config = dict(
    bias='none',
    tie_word_embeddings=False,
    init_std_up=0.029,
    learning_rate=0.00882,
    max_grad_norm=2.0,
    warmup_steps=200,
    batch_tokens=[32768, 65536, 98304],
    doc_mask=True,
    train_tokens=378000000,
)
Each number is 128 + 32 x the weight over its row's rms, rounded and kept within 0 to 255. Layers, rows and columns count from 0. Numbers have three digits each. The size before them is the row's rms in percent of the matrix's.

# v: layer 7 attention value, 256x256, rms 0.107, rows 37-63, columns 0-255
# o: layer 7 attention output (transposed), 256x256, rms 0.0959, rows 37-63, columns 0-255
v37 103:115187160083126129135145141153081125138130079133137101192154190119097135179096119113103141098154093161140116095134171145143117037124135131113149178120157092116149162120138132135103084137095125099161123184116122076134096081104149179141153175155145153064130169097123123157101142105119091158105125088150123116234167151182150090118129133143108163145126079138089118116066123165131134088161133149154129115150145105083090147125095115160090095167120090186122082144128098135075129127121130161139161141131120176115118144111104169140121104099165117113078082121126110097133113087085113189109180113145136105162174102121154150198162145127122125173117112142126157097060178156172103050207072126137146182129187124043108163135108122120137083173209166189118195147164169184163139094130126
o37 104:142079150123129165124137108185105137183120136127139124143123203136108134072119114126148130168182080120101159019151132065150066171149093126086072160110181147154101129115082126092191100134140100123124078082164117130142135083084082077134138092112085094161128089067130106119114150082122141124152123120153161115067102119138160098096120107125124161145179108142127184168160116185107095077101136166090170155096097133127069174169068092111137101169093123113148097140170137076131046104081118155133084171108102180171173145112163121146124106166035140054155148163144098100159102176157105126117138111104115094135086126091154161133146158126134140115100114107115087163179066113183180119164112109138094158142151142132133150135152131161158130158123092147098121162092149113084093101102074
v38 107:131137182100103121048159145149133155175152128141093149162071098124147095172131058168122106157137097191141138113137095199137094083182188124131160174117165048163151053118065179111123070136086153104145051143121119130123135166093140124122162148144094117055120109071121152145083168115111154113126107127134167123174126147103105133114109102197146098118114142128112070153136185147185194085122112111101158097097114099115103106181137122120190086113141089133108089140181022102156064116106126100069102123095090141124157090136170093097149127147143106130104115135122135130108173158090106152151065096152117138112131147107165175155145196109132127176107095154121135136116137120149138103162163136118128139163181180091099139121087105136114144146126125099112126184098181128135082109071074
o38 101:147083164105157090089164147172133141142141121132184093206084106166095144171128146165127080137148052107118135000109118122154103127112157157137142142119145125137149127122151124079176129140109142143122102122102145100109163119145166160110147175167171138134092114093120135106080179073122133103166048115150137181071132147131105089166152207123061162057145192135151113155166085144170158093121171132125144134121090156091138102072155127122128178130069153142128100146106144101156143146101161142133124150088125151183174157141143121096084126111055174159073182157112121135079107097087099132157155132105133087165159055128141107123104138139084132075109165164149169091135142078155172089102128131163103131118180147109122122140078134115113135123152155135126122150124116201120197163110141
v39 104:103136070159088123115142144122142131094146142182107132145126156157129117139129132150117114158177163124100075108161146145093115196133106115142073140100124171117045165148114092060080138115129139114145092193116144104119171147134133145142117131162151172119221175098093117122138173089152164143117093127107098146110165112196157086123110115111149202115086157145141119084163111148112088146158097126093100141072188087135088119150121137156101158050068128122155129096108149170116055112129143161120152150169102126127119153144104148147132136082135093158151197066085138106163130137119116115071112118148129143108074184127051116088106078142149120137115075142116091124110047101108099120129133153183097088129118071173082131087088114144164080134120112174158142153118091129209083022161136
o39 098:050255112098128125146061099088126155124161109119128182127089201091114134157150174133086165132145167136145122144156139126157125113143152104179073126148141096154160122160091098147153130142108132130111102072124155123136123147145138153104109138089150085156110133106125135138077078116107127135156118168145126112146129160105077069133167089094115143179159186176078098081109206117076174149105174131153139150191151158149114110103172080092085106127098077124093114087118165146143129092165092138143132143187090161104137099140150149099083096097154180037104107102098161128177161146158094088090072104109202130070123163110099160165113128087105165153120142168117100175135082093134065123091100164144129086132162156134109119131163085153094061111103153088125093132133105154156129125094114
v40 111:096141094143133171143038117116184135105104128122153109129080117171138163108116096104107105109118151175182073161171160150130177101097146060144158133093148194119144092099158144139094132145135154201136130108142138173107121134098114144073117136106121176131147112077092192152116183153089120116137077162100066187107116105112185103071024188169123168123179126056136111114140112149121132142173173152122022128149073082128112081148140137136139141112122140084111128130157118104171203135098172106171120139116165133136123115126127048109162143135119157173161144141094094125115078121088087146087158095120110201144112133121061123114136147147104109133146161115162070198162118161158096140083129195111150107091108148141111124164167122179133117159140115090114135105136159160145097144126157
o40 105:115139121183119150116110101135149173151143109109116116142134121179085128104107112092147138143127104105138134090125175115084107168095137138145160052087081177084143146126085054107206163146135111087154130148087150148096183127202121119041104132163105159127119169138123162136158098120141152127128191140116179121158183106098099131138154119121166050084097146161129102153102141150123135156144075099156136127146160085153136115130155109138076113072111140170060062094193173123101152154133094136053114114190134169128167156171136111132084127095139064160094154111119116183145124155170123116108116148125087130123096147137134098132108068116135119131159122128098107146092138189120075146198151134098193152110120044071064163152168118073140058105108163116135165129098074160087178154111132
v41 099:153126099179170121117107147147066096120138146126078135055119093094124135116118171167062107142124120137175134092128088107147148153080135130093060144151118119109130102107139111099107112114115104138114090127104134118094094146049134163092131150133065118112121122088148150141088125174151141066145142195115083132121168099128106150128094150130109142085158084078179159140139102123144114141150140116130164139106122164121115161151142154108120104134102164122147119145181126196142168090127174129144095129125051193105179093119171093141127119114143081099051006163093160126107123078160142141089112137135101168045114086141128098084110170065172137120123141078187140143099141091185141159164091153059157052128169077175190114134086141113115160148065141092133163121156134133173143092076127
o41 094:116112174160161135104091098149139127135069120127098129104071135159176155114122114121118150125150178141124020080170123127135133080085150120096208130093087133111142088153117103130102061133135126073106134112118173114120163108117155120150210136190119153124114127123173126188151081132098128088109120114137109116153110178124149153102225176164147086114137108157088158097126137119213122131119132084082157129155156140113143096150036089099107118195167139114129102055145166083112112087181121039066145136155138144055099177095090116109130068115088109152164071148131097159176146126122176090159106161155102158145122143153137151171149126128165165152150139175172132138058090143179183113086127162127171149104143123122121112154133104142150173148111116117129156140136135146153135179147104
v42 096:105114202142098121112072157142103176082138087144098149108117100152119138099169123187118125100177136116131062140163120136143110127124212133122077104122071103167068150112085101139141132107178149151156108121193091127124128147108110150157200102089142106087097106131128121159132165117149128143106148097134090068100138135107193159099187114117164145122134099134117105082070084087145115101152141106097066151158189105095131153163148144152095125105108138160155119097122118079104167161125154114078202144137070099121079056086160115122152150060155159224142087138126119110142186128192152165099147145113122153159114128149090154131145140124151170134123078075183112160054157097109127142118098116118060154136093168148147183083173120155152169107147133133119181114132134104093089156115041
o42 097:105110098115107093181118076089121124176175148150131104078093105134118134144120136132199077159076111147166100045163165128124121218094184141151148155104166086145149148136159127180145096134124098179140120099101126148145144154141126090146137151128111198148139152173134074122103178098097100065077133111169124137120110120107160129138128140129169084121125126134200138108104129183170176207147128125111157066138131151129123153112111109091154124105114146127164132147119138153145067121132161063140062140129125142105134153076155108111143161175118139139155184068122152128150097136175147146089133151070205162101110099153144127103123163063134129174102167166134060147101057160117166190113099119220156108097149087134161086105160126100169077100150147158163068132121140058127130158107101
v43 102:164145113104161145075169087142158103126112065130139130119158147114157161123128169137107165184151166155122164120059165110134119115135146150093080158128136158164160130156161195084118154123130138153178182139133106103099104211117161097142128183080115142146172163149186129147158118133125148140158170139124133116126127157059154149065166163105140073105105195156220078110114209145151133142072125141147130118099175148094189134135185167142161093114161116173149098108129086114118154083125132087106084126133131140103148169167134120159099189148141133111111092114170149193078107138092114162173099110165146121099161177155120101125149141071140065119139164127137196161111156091117160158174120154131126109120154075104133126091053128123199054098170135146121112140104146115228122135100148
o43 103:132112149136140179101117131122101125148054155143097124204172168134182108139107131138082150127110119094148163078125063153157145083081126102158150160155137137179131150133107152096087125114104098087135128158150121119151137137120107148088169159142150131112100121126146116092177035080130110121133087138125126165146119086153105223055096094116107197140088107142155125107148082179130054108113132149114141196189157131089096086046147087095109129143084148118109098098164187108126088128141187183101109116164114136116105173160089118123119112113187123103105096190189179069115133159129141132103136152112158105157202116160101133102152104103178123109052121133137131095076102135133109125148129128199080169149147151103088114122113121177065120168122192150153179168084107108126110120131087
v44 113:125133082120061175038147112087164104150156117129099067148167117110126136151120122163116105100103172076117081152117154123125104144144124115151109074157134094170163177160138106151137193128087112085162118155103127082153111130126120100177167153166083163115058130152101129156102114123192043141103098057152153128118151110069102168088138157116174129139087083110096106211143171129128154143103072166174084132137147131091122149203141121126125087093105120108123160135125124090047133106107197086130109198084064133165123174118170132161105120161114148134160128129098132133106122168125120076105115145100140120162120162165128176183184084121101143128175060142085126149168155111130140123125101155151077108160100139126127094124125115119075174140086038173136070133159137155117092098147133
o44 109:109134080191152081170150115076096141097098133118169147098088147082053101137162115148187091096104168123090148137163154094149105094176080139166122132170152143153112096188110126116135092117117203093194110127085092176088142110126147167150121126117148085143174141165097091135108196147123100164134066197074108131157076125157115171139114217082125174105155124108095110153150172117125133118122062099101132128144128092156169129155153117101136159154116137099157113127134129117165104122170120118132128105119122118169125093194149141127162130148098097091102151026183141060134114111154096131162169111100157169155091112110123183104125127179114103149042132145049131124137107100118102121093164078118082146161162080119120191078090164156153098114159138164148107107145166113095133070101152
v45 098:087125171133137113128100109135099166151027178110109115116143132117121079233107172099109075110116110144182165190084170115122172133161080097135098089153155109121091168144092120160126155122168105140085130148182138105118105075105130186123141144125099204112077061147145169105151162115163129081161100060096089107142145116134150113147163110135110140113102147186141161151108121150100160134144100155131126156112118166132130077137095107148132109188160111132129103129154173139149049160102103117149202122164128116148164109176098101129141121058126114144140191130138155132136160196062099092085118126143115157138161102120127145106169150202085090123159147095152128164152158173197137190165118195169170125121079089139112097075192168136166125129186153155123143165139112124119149145099143
o45 100:130127125127115153146132156128117108157106109134160148135120182122091152115126127123108124168112126108140132179101137197158071100096143108111118179147139147138163148120089141128116189111223151142074099152127124130098136176166097144091115095112114136127163163093079150116123114109109115136112131141100168127119099126184083116162162138137121138128153209147107140147037123112181154131097163114111078114142100040173154201183132149033158119094142109085153094155160095121159077160099143071136117187178100146174166144132133091080151123186231153102164150202132109157088153105131183122089120172119096086169099198137147066115104162124150149147113067142130112174127105146134126113143153111033121175113119064114131152141149133154145132077159132118123151182131172095117111155080127
v46 098:101114124140107068126130123098132147153103122125132075141144178170106107126145081143160110121086123123139109124142088149132099054122141152127159162139164103104127088124086097149088178182146135100133079148145174128039146064163150106106124153105163080161087142165181133131113106173106063146148167122082130130108084201147160155135161113114125182105150032118127045144099119106122082122164121110137125154170087154086096137117120112088158073091102144130147158144134061136145203076135170192109146096100175078149132149146172037128118107096162128148092115099102106163144206140112066138155091171126136116169144175152137108120072116179144132121105105116128062124065138069182106105109122146150119084124118142089165141127091135144151075130146137102127148107105086141153175181183150
o46 090:132134145070163123129144137158184140117164185154167078090162209160145153138078114094175147120092067171130129172151157038106152081123149143132128181151082168144121094130121141154165122154117070139135106117196117053130149141097139103123133195107135173095144140109130175143082099119081189117152167177077139127161120165158147132145129150123161147103152144145109120127137134179164059155133144109108121094110106081065117134161150105141122104103086139115138144141086087063098115150114171131120092144118090181129091152088111186155100120137097125082109105119087154118153134110179168144127151095077172132093127065137067150054173132139121093098139179134096133172138133093103136165123102142149149182118127200152109130118135149220119133100110106110132132137096122152061181031132163
v47 107:086111065139076090163075146174101136117128107087112188178163150141089142124164106127175109164079127160100083171112038066128115122094107124181154175157131121111172129177116135072185132106085156115141112124063106195110163142141118094136098119129105167141144180110141123164137182156100119126095089077176153103124072137116150131118122136080110137082097100091126119087148095108097186153088088127137146131152174068127112180139103077095130126108141118102125101150154119100143153154160125189100104189108124145150113133115109135111197124113094105121065121154125125081114085097099110142138109077126084080179121121139118111134110139125079193194140138114076133129184215176119138149122072125166096076131092126100152141146115174160077153056137106139107117090106103086083073085149102
o47 096:142158112159116120074105094128114169107162152143148088144102087150172133129120163135114150095139116148141161127162113132119090186175088162161089108096093106104074069143080124129117062104108123128124132161115134162071116157119066138140072165123108105150127121126146088177111128136152086094124068149123179145088106053103085101087145101121137196088142104107149153148058145149192116161089140129105144096098081119139115026155101120117129195141117187126148194108108114132147165127124141154180127092027108101180073122139104148117181139169106132131102134148127096164165111158101115134117152127093182177081169097096130139121130179151143102123160161168131122114170140102066088197083166128102149160160141107191147061115088190147189089137104149180133137153171100125094161111138126
v48 096:135164086107087166049167131081164128145101113176157156143145136151161082145139158112152110145149064137167153109145183097126140210157161151079138140142111129115113106102136189196138155056128163185138133132122139145096149149162145134077169109137103178097116097168194171109121147084121130119175117136125136159158130138108116112116139119157076171146088187078132156103093126100122147165155112143169099112126147098181139118165141109086111097169162147150080156113103104129083134140125094124107124146095123187051122181117151091112100098075099184163194141189139205147067147108076129111097122108134106086093088179137172136080155071142086176163111084158126135147074181168106134098153145143125182154097067149084128143133168122125172096179135122116137079132128092089147148183087149
o48 099:136113092090136115139183187137113170098149171113131070126135119098155112141170136106101087124184169151133188058143094092067098108128089098118140195088175139130086178108116118124112136134123102183116123117157092090157156133126088136142112112101210205179091148127085149188125117153170147136117170072116145141095121108144113130147114159094124106165075192177120154116142096127136107075082085099085190158148160098145140115078117156118157151081107172150057124134093156155147123163103090101104178189159096138115136173166093126104081128159190115154160094192153109113091127198135149126076177106147119109080151141127122141134133106139155149119131132102083175135162095140130141166196100050124050159072182089131073153096125118148125103125142150110090112108132144162142148110088099
v49 095:168132111100133123085099123150184130106131123116131128143121102177144031107091098094039147140180103034101108140123196145157074146143111127128202100119123129161175134145118170150075091128139141136110146145127152119113170139118135166133135112178088156131118118113093150119188127119120129060132113138131123092064145088117074164129079143185110053143195142102163202062146088147127118130112154175122134147079125145168119126143175137120086103157114099109138153090104089122102143120060059132096080130083108192172154114155078109116130139123136081115139086183144107147210090149139137169121126100107128190101098097144146120118157152083125071148143167194124121134162143204123168078141142135110152108118103113116092189109127147161125087159150147138073161150096165073140129138084116
o49 096:086138120155164148130111169152143118134075117127061124146092091047132183096166124140078109185153107086120123068067118154120182085172170102131189090065119119068064097095094132144121177126178132103135111112105167072135165125171113137123137114238066089157160105102159179136166155095131105182121124076161099157121118125128155135151107146119068129143142155148170167182147144158141085118127111127132148129185137122168133161066114130106105124101118187170130094114143132158122151182110160091156118140114119139118141107136125154174124138106199097132101143169154101181090185120072107134154150158090133119143131139147121126167079069135127162170116154122124101094163094157124182125149143172122138100146101123126192149130088095103190102110084114135206157111183128110171104155131051
v50 097:133123123121172139108167132086110150096161136145091116074176132102077124159110171112090087153116137121118137099165149138141172094143124158161187197130118116135156201111140109090085132139090159091128116130134108150164106125105123099113189142167131136152176125113110140136241087122087181098097098138130098110120131139085202177116154169160098102159161066159060040135169116080138155148124131163104127129101169182103086100102130150093110132102145109125106102146106092177139142132149144159127090116117102127137122068166117131151113143161134104073114141072088109119072148165177166128155161092129085124123133123127111132098090133036181176073053169109192096105147101111105126128099130114182116108142082154115137140103157219156153128148185099180145117164207163115126165140160100
o50 093:142111123113121131128130150084110155151147113069150131131102145151111157145169121117086123143111159105051057064144111108128131116176141098122145078127104124099112138142160097159120082150107121118086166061096160110162077162090139110138150125195157152096094137184128092103118211091155113168124137130178089119130191075152081093126116118112138183176101173106109137132109118165125061160219197125133081161090090139094063121143142144073147147116133131110187172146149115087072133156130128070089092146156120133109084123089136178134162134121074162104165131105134089133137115094153099141125103132133176204133112160160158149117103142157066129101135132118059130095137150169153090141146058135083114125090171160178158130128158154081146156178112211153138084168083070143137165153152152
v51 104:091158197149127094083135101193167167177130183117130104130075102157137140119112133171137164130137150218134112146144158059124085137193178168128119176143106128158107135118121090053132092096176173127137165108030080103189148132135151142128182155152117052129121160082162133089126120117188081126106151128125146082124111107153059107126170169135172108071097153151115051134140119167090094123099102153126160067148143085106149127148159106148171075172152103148132149180120152143155212110182133102184091094141126121142130142154113104145103147139105133128127131129095094130121177129105156129142123158155101059164141095142102181171055121096106119179115117045160146137132140094155141114092114123092093114140184137094132147138158114103156132123143087074158086182101146121110120122126118
o51 100:166124104115159125145108107109082088130180163149100110162097092143129139128178173127114112094137023100135100169115107103218127148089147133108160074068132087167094136137166141091117097167083101147182119135144141160114142141114164102182201109107172103137187115174122041176170052093099123101114146132136110073112136135116155077107122169149118101073140147099085107123090133124140132140091138099144120116104163134076116137058075110139101125101168182116150095177143119124116131107104104122106183108161114138127138186140209086110181158148105148115149147122106179114029150074154083152158142120094126133157142139044146117116168135167099101088065168121133142121143170096140095104161117106096122162149150221153147133103117141130130122165126130116089112145128123146106150058168112
v52 107:186077134145166155102189134127102127110123124162137161163108158113129114133148143125109103131137126156158142148128111151113154085109096146074160116119126131069194092130171168150169103133107161177071122100092169168112086137107072088194129135113167162078104121067115155098184102120131132148144096096154116134188168133135119098117124143137115128111147154124115105142103095116115151161175146101102128149125160156140192113156175129163111131112135062135111122183108091120124080148107124130151111063116195140139108096067049138080186163188152127198103096108142135186152103092141142125123148202110187129156112114112161143160071140104142126073096120160172152057046151115135169114154060117152120190078067104200117108119130170156107101113103157141077110115110164037167114129101157
o52 099:064104144171119181067092154125175161179121162143143103147179103110113124132150143078108178116139138107178108079139130139136136166109120080131123208103208140137133141107138082102103095120134166191088154161128150110132145124107157149138051167162128140144093154077099143151146209126140105116122202151161134161152149142097143183134099113115148156156107141127148204154078160171146101123104129123208128177118112139111115100238109108130127065123139129140115142105101124082151080119082119135121128128124163121099080147112136118173110087100255155151157157116148138130113162127117065155167115120200161087115097083165143114109144098185164097080133068100158141116157147163167190042171112157123130130107110135121145117166083131112129086131145137133124107145141147144098137144125092
v53 111:121141152110176104137111128165076133085118150127075125141144093113139170114148083067166104121067116089103078127130147140114129172176163128153170152134139086117151135083141135112138056095088091071163137172099126118194082166092110078169157114142163099117044126089133146187076159147199110144096130103163088141158081053100112123097118088105158144082139125185174123078197137146108118129135158123098146093072128141133117168151121131168126088102153161093161116120169152147106162077142118110118132140144149114139091108157184128180105142131132134184084163159146069127160140156140148115121148113101146126116144213163100064087132150127111116146079068089123101121172106125113082080156114135119062114094159118137111072137137092159050109097149077095110145116129212090086158116178128
o53 110:112083145129126076179115116129141155142180137100130143142063151131133116124146103191159131128128108064171138148135123092077162165094150121149142095091161057183119168103091141125192125168145134096213103113114119213142135141111121158159163161098135057143170122179101074100167174123113090119092071091134157118134189137122117092097138109125127095127143074088131153131170113123144178156117115143133133162150136114159086100213140124114069120117173134120139064121138119110160154144117148146177091149188149187156147107091089123103176114164086162140053138063149090098099111091134144167085085116131193143172150114063101098110141137203099165194095145150114125170166109153091169112082177120121146114141144128199133149158130139133106168117130073102118131114155068122088132117120176
v54 095:156080117104087152093145148127120208130145103112120143165126130156139054102099170080144160154120156117117152126178227114146125098119148087113105143108105109120089124182148160107153033108100101116115106136058119117107093106149125113142069199063160112083133136142103118167120132134142108110109090113082144123184114139178155091093185118119164121067091091146114179131155145108150094107083189133118151203141135151134120162084095129134135102129144086139139118140128167162119108097094145211140064182131088167112170115128165179124104175105122163097137167120108081102120096121086143145040154126135115143160150081108138133159126074142164123147106097085098165157129094071123101150149163116127126147084143125108141183101150115170151201104115193155142085120044138094137129134146055
o54 091:157137141122136142149112097141159077138146185140109151130154149090078136195089132161101102204197131118154126106172120138097100172184123101151086127117145174105078095095112152129125162171101168160149111114124123173084154133104141126111154060165097104123129108112120088136095078153128114146114135161106132077057153091098124152051146172143124155137135169102127136145121114097140196143127109134070162135125121075181118174192092084105124106186179175129149139138110151155135098090144137152116149124144191115114111173122144175138136083131099148068146111117164100082125161100085094081075116099097117093069145135196126088114157206095146178156079173116148114056135128148093151200130136108115092103119117136154127127088162085130160125137113062165122177163124090111113107068214071
v55 094:102158074103129095175126124151084203154189156149071134117143126154118116111114160120121133181094141167072197123099151113097074146150132174122153104126142165136171160113176065105118106144136158163144129098128129013082131088114124142132128074100115173144177040108106133106093122125130108134105124155122103107154132139091170102127119100119111175075136036189073109124155089146079068148123120111154178134076160122136126185169104181092103176128146143179116080120129117097171112134134148101101125092145124170087097113132135173160139161160160135143174101207120153123066170140079154163157089129104130161158099110106116128182106106091161083154092177129128123128126131133075116152135066122093097116105148128078164162144140118149112164052110147089086109170090103131083106109083151
o55 090:140147210135128116118112120119154148107155174137068151134069112126147129153075144159142131102141094125174137099152095192112093119149171098124144151128091081132104101083178152148116155160130071066129072133155089196199136111055178104164150097168184084125087167031136085153129113171156116112129124103152173091167125083120117072094175130145123207164113140205071122159190194144114154149153094131118095188090119099109125147085111128119143065137159078136167121150103143099116162130146127177111126135077123161154103122109132101082123106104228179148096096091135127098146127146119095100187124093098142164113146150117113089126123132137145090098153131151172145105137099121190187109112114134145125109159161119085175113092126156112149131134154176183163145115160137077122140140110095
v56 103:115118130175091119101121154122160126112132152168136102175135101117169128149101147102053108199107203137170071075113127086044135121121130111083054182132172128168103097139162150142114165117156126132129074138081114124100135113164164097095083083132157165135137148086133089111101099100167139188166132127179135125116125160151069168148133067111154142113119127136158122062130180104166108153141105073148157124046074084192111125146149105116117133155077132152150191148059148118147110162083116122107212159104192130139123139076151165129154141065147161128153143169183123130118137148161142089113083121190087134150160137147163134164157115116137068081125106120190112173095109130084117113152175149172162192090155133130124125148084079142133094122104147118087118164096091164165166100124112
o56 098:100196100070173120151136160186076097181165110132142098166156182128164109182125119114193104134082100136150136148176123145135136157121131114128067203165140149132060109066070122157095075096154126154152088176158137081143161145149189160147183155080099097136107114106093155136131181172117102172142125157105108131138163198159090106116125080046147128174119087156139157116182125117111145132107154150127121186135186132102116121109140119106129108127132126115092158076125145168088067112141150110182112102147160105114125106180102111122144144109154145155137093170139143072086092159149107096112184127150109137129173192101145129119138111134130122128112142129188064178098087079114139135137100193132090089093165101121138100148117130109107064131080055149136165075161123127068054101157100
v57 094:119106175092184116169082130140123086150142128115076106094090115130093150134139130153055045145171087128111134134133097123124129139182116158087144106080130103171123096127146080154124132096114187155105110111121089112138124141146130125225133092121159119075107116113131114201131106114140134152116184112118128137124144167172203054123098139165159176130138100123129144112088096126128072133174131139153183061142199100167166091132054123102110164204105166163132182128128170089161124124053149130121097138087094108084113142123124157146129161085141121123115109122132169123101129195118148153143131095116123119108120136167144084162085087079165132122127252094098117139111141113107139067197160101071124124101103070122113199123109120095156143074155138135102155136140093135060154149146161
o57 093:140237184151135112133119117135102112127183080149103121120116095129102170133102138140129172142118136110162183118144159113109112093131105048102144176140173134133128172102143066098123166154158060130123110153112133120179094102067089124140103105122125154137144138140128091129104160116162099137101151118179038084110136109204124124103153087109138078159156128196091117207202097118144097139118125132160143144154084174105093146098098115109147124125200097115164127080069095143105067093150154132145101153113173080209108116135106080141154132099124127153096108165101078149133194088140080065079170162124083143056126103052147146086198094137108137131119112153109123132108104141175188155148124069130130120167157114093126162155122114115139155169134120120185109159081130144123098158121147
v58 098:143125175127083110098122143129140146194093087125165098152119136213095112118134186112080123109145159150116127122085184106139136142140079143176165085139070068112153108087124124156071130088142109068185079143050103167139142152121176109097137153147123120120106132138150152101112131151195126152127100166165133122122146095188107113157143112145106110086101055115166112127140161152134159134128121154078104171174083114102150170137125115150165172086096113116162134111112106143163150117145169034141128066143180150129145145105163152118087102138140137058115139063152154148150125160109066195147189164111162109138177078109071110110120091142071111102125138087163060151172064134146083162091140141140160094101113137093099100154138058175126127132189116064173152091127121124097073149139135
o58 098:177117096100159153173113111084120137134139172128187145086147158100132159110158136141139126057115108115114119110119144106139152145121190173148206084134111175111127144159104169148097170136118147167109112119118117148150139111152094133104074128109146076084115144129105136206145166096081141123118078150043106161133145128101153105038107071163138064148141092078092116143177116186182107123136085105112106117088178131160128127079124181175133107134118139108161149174140132142152148126100098121134102222137172130118130141098179114129074190166048106108093118146147141107120169154188181185175164106100098138143154136141186118137186116100132093126098146099129149082104158058175187164157140159143155104116200156157140151111112143105159143073122111123119171114131108101082163058171130
v59 096:139159070087120132125098136124148102116139152105163120097186138092199096124106104080098144094135122170122135128032121176113118178086101183106110096107214130100106154086122143088179134066172112095089153066100100103105108130082117120092162036086105151156119112104142169157100127100170112157207152121123104088117087164152170162082157125113091199150161120171092125104082105120113131158105141171100126107123100108177160117135106164085138119156155122159126163078156112112151089090137161142128126141096135156143128171165135167093102146107155134091126134166069154144146122098176095173120119140155071133164105138172112092110130132117126128082152134046114156144090151166123131156158099163130076136102045066140125181191105123164172189163095119118146123171135123174137085168161102
o59 096:105085174123130164056088114134034156090141119144096118104132153118099139125089132110160107108153126115144100156137080114110137140120152101066088228103144112135143140151101117092148130118107136096093127110072095147084141129144151138199189177137118161172117127066165126092120125142092147111064111098126127096121161128145089067136094095160114145153125132127123149124132146192123100177093109120133159082148108114059095142112131125123155130147200126093135094108129109140141156150168088167132133152066134136144107111180118075163072130103185079125163166150139138112093115184135167113105135088079097137105160144114103166123095065118195180118092161189138108159077090118117158209156126084128124173129173067077118075086167169168089145096186135150099122152141134054081103124166079
v60 101:094112127130129145116139112084158141134162178125094114149095123102129117143053122171138121158116143202124185166134033214110117125147168121130112082160175120120100120160170150137091035108103091105088115118130116139172105154160136089083167090130107137149096123152042114140140134156120109125142134192107122120102081127173120153107130194127122125110113136120062104127146121063136105128087162124106153213163125173140134070115113117161181117165172111100137135165118197116126206086105102102172076120133154166157117156046070114131057101091082124143108142142139145128106120140117115119101143172157118106090142100162153079188183118130143132072145119113105096146097186170114157152099114086103129086113075113191160110144156161152080140119109164122149085098147088098063130098106146
o60 095:094138107155142115115128071136139113052175128130129135069090143152087131136126110108131099101103128152120130240153082122171117161113115153063180119081043126128126174070160065052118119125112179141131207157113147140078173106156104084130090145119120134143104116095137111092105046113144114200123103074093110072136133179106139117110143146180152154147127121086130141149126137065103171175178188088119116125158181099111177152082150111140108115119184146122106164127153155134167090155210094165091118163149119100159093122132221192101121139109121138157138087067160127131095160085151139128159109161183135145200126097177112159091104123147108123178087135137126104133128116092113135116115149107124088117110132137137106145128102148106145129145129098138113071155087114170093173189132128
v61 104:097162184126075212154060148148119129162109112094086112126076154170175117172143133142067175131166149130148084127179114156171074133133146149068091118083093123092139119147133152173108127121170119146086105127176194108159146115113082119111138122115109165129151089117155149114079119149081114137153142139108105146131110155113097099134132162127118145153137176144113126104053105126128079071094105095171082134089131175090062128189146123085127143139109071150165144162116102185193169123104096102056140084060164093132110156134108126134106128134151108085105114129096154142063156086117122153148120158089099121149140089089155104154152163185173065113146113135172045125121094148094095121123062112138099097154113159123136113178170111111141151152146152095071153115248077154114125138120137
o61 099:075184111113113118113154131100125157125131100065072129120160135148136155102172133100169087144045109168107128107151184105105118140155109185104099147119131136138038139109141136119136118096109153175114150112104120132136092086069175097134124096122105157123094087064092185125143101096154115149046116095158158112125200148151138130202178180149115095147121130131065144126200088201146155136140094136126164100143167130138164127089101179141118092119132133101114115138113128105151107077062112140124101095096147216162119142157214155118107110154161112155149118181100173161155119156119124146226152138098132145161098091143176157141154078098149051091158135120126119164176184097137137155133056109132198156116171116096114125131169072134126148123127180095128125164090142101126103134112142
v62 102:084155167142144143128152063121162143109114103064143129108150108134113097165114085125110099067150151109138139093181137185094186120190128131124125134165147168123154093072117120159166101126111126167109153055137165147048167081105152105154101190171137158122104123155091179096169124159182169106112118115181148121117124103065186115192118118134150133193121143139118133194126127146158155091184162155127045101153150173090081106073107068154097113121081147164090157113120077128124124140096150126108139069129158105062121104083084105075157100112111083141142157130102132161095164096095133180198090109140136127147064084132104126127160068157119156117122129073157106125132127152132113135114123165122086134153102149131131157199165132139128157137143148083058128117153135199137204140083123
o62 098:124127149131111205109157121093135165116144101110090086210106136164082108135163088149199085150061143140100091121105196118072132144108165122059126131118153150102127162173137138111131186198101105125100127148134105079169100084123115102156106076091120196106093161114061166123125136141165121134137155156109134164123144131129162122163151155129133152116186128113150111116098160186117121104206117122097138108181161132209145093101120185161102130103126152126114138105146094104095132084104139123115189126094086147116156099213166131122092162151116160173135164158104137058133119097165114138109160133141115091084107135151191109122073089160138143153178122109109127114127160206049175082152097169110209127118149167122105130126154132180167124111100126161157085165117070143179128123074143
v63 103:118157122174151157129122111117096102154094159102119131105126118105140103090147178183150157097119153129109162054167092140137125109147093107149145136087096168146118132115113117096152121173136121165142109081103128166164105148046117142162115099110119140096132169150090075093192100133094105122172146132160084182083101130163106145111088137174098158124102216104131112085154108100128118118135060139131107133137174111200087171135082101021114145098170129147129120111081200161146115101133113063097143131167129143110203110186077080074140154149210142129107145100144096113127130101136208219106141148170092137094193071177120115130130163133116114109119123138122107082106148113115155087082107157118208134147158133074125127130173080154123168131138147133089179113093168162130087103119113
o63 105:128163093160171102058049160091139128130071073130143144167131161108115160147120147120097111155167148117136119127111136144095125128119143090165140167124077140108169170097117117132077077084073139168044133181028078155138088154117153101111126118159163151156118101068177160116125132119103144121097107114114157120118194109138138158112156117162161045126104057145142106109130155086122195067153114175139147143160099184120116100100069133143124097144181113124136140155164120141067125194081167139082110135110145167058146134137117156165173149122072144128163082106123105123231094147123107142129129099163141155164103179105181136161118136105139106176129110148168160192136138160153150155105093140171146106102104146154131129132105149119165165173131117148165104189128185136162107148090066